Weights of a small GPT-style language model, trained from scratch on English Wikipedia: MLP 320 SwiGLU, no biases in attention or MLP.
Each number is 500 + 40 x the weight over its row's rms, rounded and kept within 0 to 999. Layers, rows and columns count from 0. Numbers have three digits each. The size before them is the row's rms in percent of the matrix's.

# layer 4 attention query, 128x128, rms 0.0627, rows 18-25,50-56, columns 0-127
083:560522523525531386479506527535527466498526463464554435517461556539509498501504515488411481477424493487461456534411557486531463545536506541536534519478561486432559458489451429473465468471475458530502490524448517479524484513429438526503510570530498517569521535565514536518517439473548527408551491541463510482450453591486513458496494491512493489510473524535516502520513475526464465435604
093:458456570501482488531499444460540569497535476518443506446515521515473429452523563505493432459569507488518486490406473470528452464449566537528491536551482430425496494484507576604476521462530467505482525531474420579540477539471475508501539484546486524560508501480458426468484503498502551474488523487482502421496527483471507520505496538535417477547448512568503532497476496545562552406517
081:466454441499507527472492449526445455474439505440456529498463475512520448475545453508427515477549590511538484507498532517472546528485507492493473490487484488493518534538466487511475543457555481504487524546601492415557554485467490429413468534446425494446539432438424548485534496530474534516485512546439542483465546539489466569450532484554508489514499507483518429460514503421436550468422
103:424515462496585468482549497512453528524492570538492513535533500516480503498519448488554465554534458488519538515586422454443559516541494472493448559474480501548491535478496494490512455590544540468511484480576570530489496528503518465508468443470507491548464470454546496584572549495408501576481502491548485505502542469601480544488556504528540501489518458441495540548474487498524602545471
104:542461511507492509507457518451519454445505474488499546522487388467562490459509519433440530479527504518463386494500520568486506511533478471462512394488438507411474489459436508487483512472499522463474483518623522414499502517497564490469459444517464511509514433467501532509452422466442495497519535526531478469467542523540498521580469487536489427460520507470570494477577528460510546526482
091:517482473502504521490506460495511490530457446502469471515544540515496399440471520511505558473474554461539539424499450583495457480506498554478514523543497465539442555506555468432493573463561459526478504560523421565457500452489503431446530568472480441471503551457581464540460517522455572502469582556433493461578459492498537459521520474521490497530461496495465501492491513581486553487445
094:476537527501486550506535549510492463514484474486467555485464528449518552489477524569416480499398450453522506504503441487531574577538469481452505389475509560481497497537448555581495521532468477576448519492480500483519497474539539521493469507557538467457601448474446494499481485593484481517494467468568506516444541571435551496515473550474510543514475504463489443560550498509464454521457
086:551562461537513480540506554529512484532437501514492501544573495450442484526416538498488489486450595537507495500535543555473501480467492472505522536563525467593471501529463470500480535440408547472584407499472546504449512482576506497514459511554555497514488519499450422499532517509543499537526443480458547472540474543459546532583534469520460501516517541502498573525483574483480419497454
088:523553541425441539529465460486468452560433492516502501515480520532474516532496535468537550478524505479482537572481489475617472491453487473532525581473498526394520529555509554455481488545506533508570512466463539450498457452442466504549467520487515559459544503462469501483494447532472553420483478569453562489537577561406454473503501556506463452494504518438518527486483479516532462530444
102:545497524470407487529501519420577486514499491490504549492554465489507488509479530553493556471416526473482466495484454500522469426535440483472489489517502519489455466486536534465433566501516447448539567532390498446446565497462489483491509511476486524449498552471535469429476607461513511480563443477410454505552533562471494507514485552537481490447425493454581508524464496560500520482486
085:556532513475484505460480508558535466514448493521489457525514516517530517557483519516517509524466519604534539454528489491485459481454533536538470509519484521476558502542497523486496405470440526528509523501575461458447557481583536552494493496515528524493475460481475478596507508428448482463547485487571498310488537487482479477479509512475496464512484514455512477486460564384496552546470
089:541570437468501496520541597581415489419475570475459496536523466466485561491527432533576511464539474544487486505531562521522534396559468474542535465483516504501514465455515539437455441485481517522440512502602513524529524482501552523481468503533497474461521477545520554554536463478464515547497487559479602517502491514539514516559537469484540464511504497545428573484514475512497548496514
107:551534440519539512518483425471437449524476513493499564493463422482474580497493454465515593548534444554471488551563504522435506487530517504450514491492477447491509476451518506544499542503465495541497505458518559479495480490552494530494442531419483573535470417503478568458421494494491486537525538493544515449536522493484478568512515517358499447552441533464522488462477545429521485463528
088:509562480592460532533474444451513537563524491500510569476498479490431479478509517536481487472543479533493461558466490486529424466489506544473472537522545480532448569522459521463466542480503499512559503557419460526505496509501512511514511500471513543521500555554555445591510595549534503515534515543524551531494498499418535447473465537496396486403512476506497571509517518571549435515416
114:558552558481412554429472507506525444469493484518489481442543491539539446499533494531494482518454527459494498505501506524486443500506575484460501523477484496477544483556460529440525482478539496544462515509443483486535535511453500523515490488525579460543546520488511473520534504504566536506429430544434521539507538419502485461509557451513517620395565450478469523516473439407532471507408
# layer 4 attention key, 64x128, rms 0.0707, rows 18-24, columns 0-127
103:473456551485483542529485480485640525529505508488509465503505562452511524545551513515534471529502470480557517494465477505426466519467479528468487466461571503472561573480497439545524498518463482478543458515403475503414463464475419449451474439473529475470509508498498565500556465475398481478554548530482472437482537480533515496494417486539488542529446467503533496497546515516513507382452
114:521496521453529455421440524542478533512509471508527542529485500472506500564512554472468494490486475539556584467461515505544494491546502577533554583538525603444498576515464549583466481527495485461581548492447480444450518482493502488473526544427455521501524539534519452548496549464460455533508488492500504510537407513467514580465403510457478491550538440504530488478570462502548468469491
106:518512371521538528484544515442504447524573551449453563450507575534444549478491511471565507455486544532537441465506539453596497517450467445511480440507478455507523517487536484512526474565473523462455473511473525507543516440502482457496489500454497508512427469540531472463459480438574540469510450510402440549516489551525535516517506451551475485516524512539448451483586518457543473520482
116:467490526545598532449509484496446446455546507516469522496495568504530529460442517440494538503462504497517456510518443503483480546434442447454439500506473473544496482530516535448525487470507533507496459470522442510533505577540482480491518596445450496572439564479569472466504404469501531534453525440505493529532480512437542496432516454558461442470437587494421484507502556486502437527497
107:462528462545500510492543487427487504501515585507460494462509612500411567479473498494429473430469551393527492519494473443466446468435517446528474505474500460495540502470511511450578522512500509464512521603540521528529463465572497491543471510554471479542501414541525469498598498465546511529531514505521482461453522518518508564505562462554510497512504537578491522549516451500496463525441
112:527461544478491538491481484551571506488497535510491396483496540512537431525494545454508497514460444446457540565436537476490522434557544493540564554534513512471503504478516438532519468483479496476476518490492473506511499457430482513493466459462483519447494451559536528534570551532519500399535550504495464459478454490472494539437474485492616533592411487511563539444502410529503538478530
099:506449480465568488476515484554520551531550519507507520472482556479475581574437509529476575438474526470489475466407514487493576470504365468551562459499494569524495468502484563482474465519466512445445455509498584436460474465557512485499495518446516480517509512502567521503462493557481515518444575398529464460528549518468503504498456488504501466470467569506486499466472489585509524469520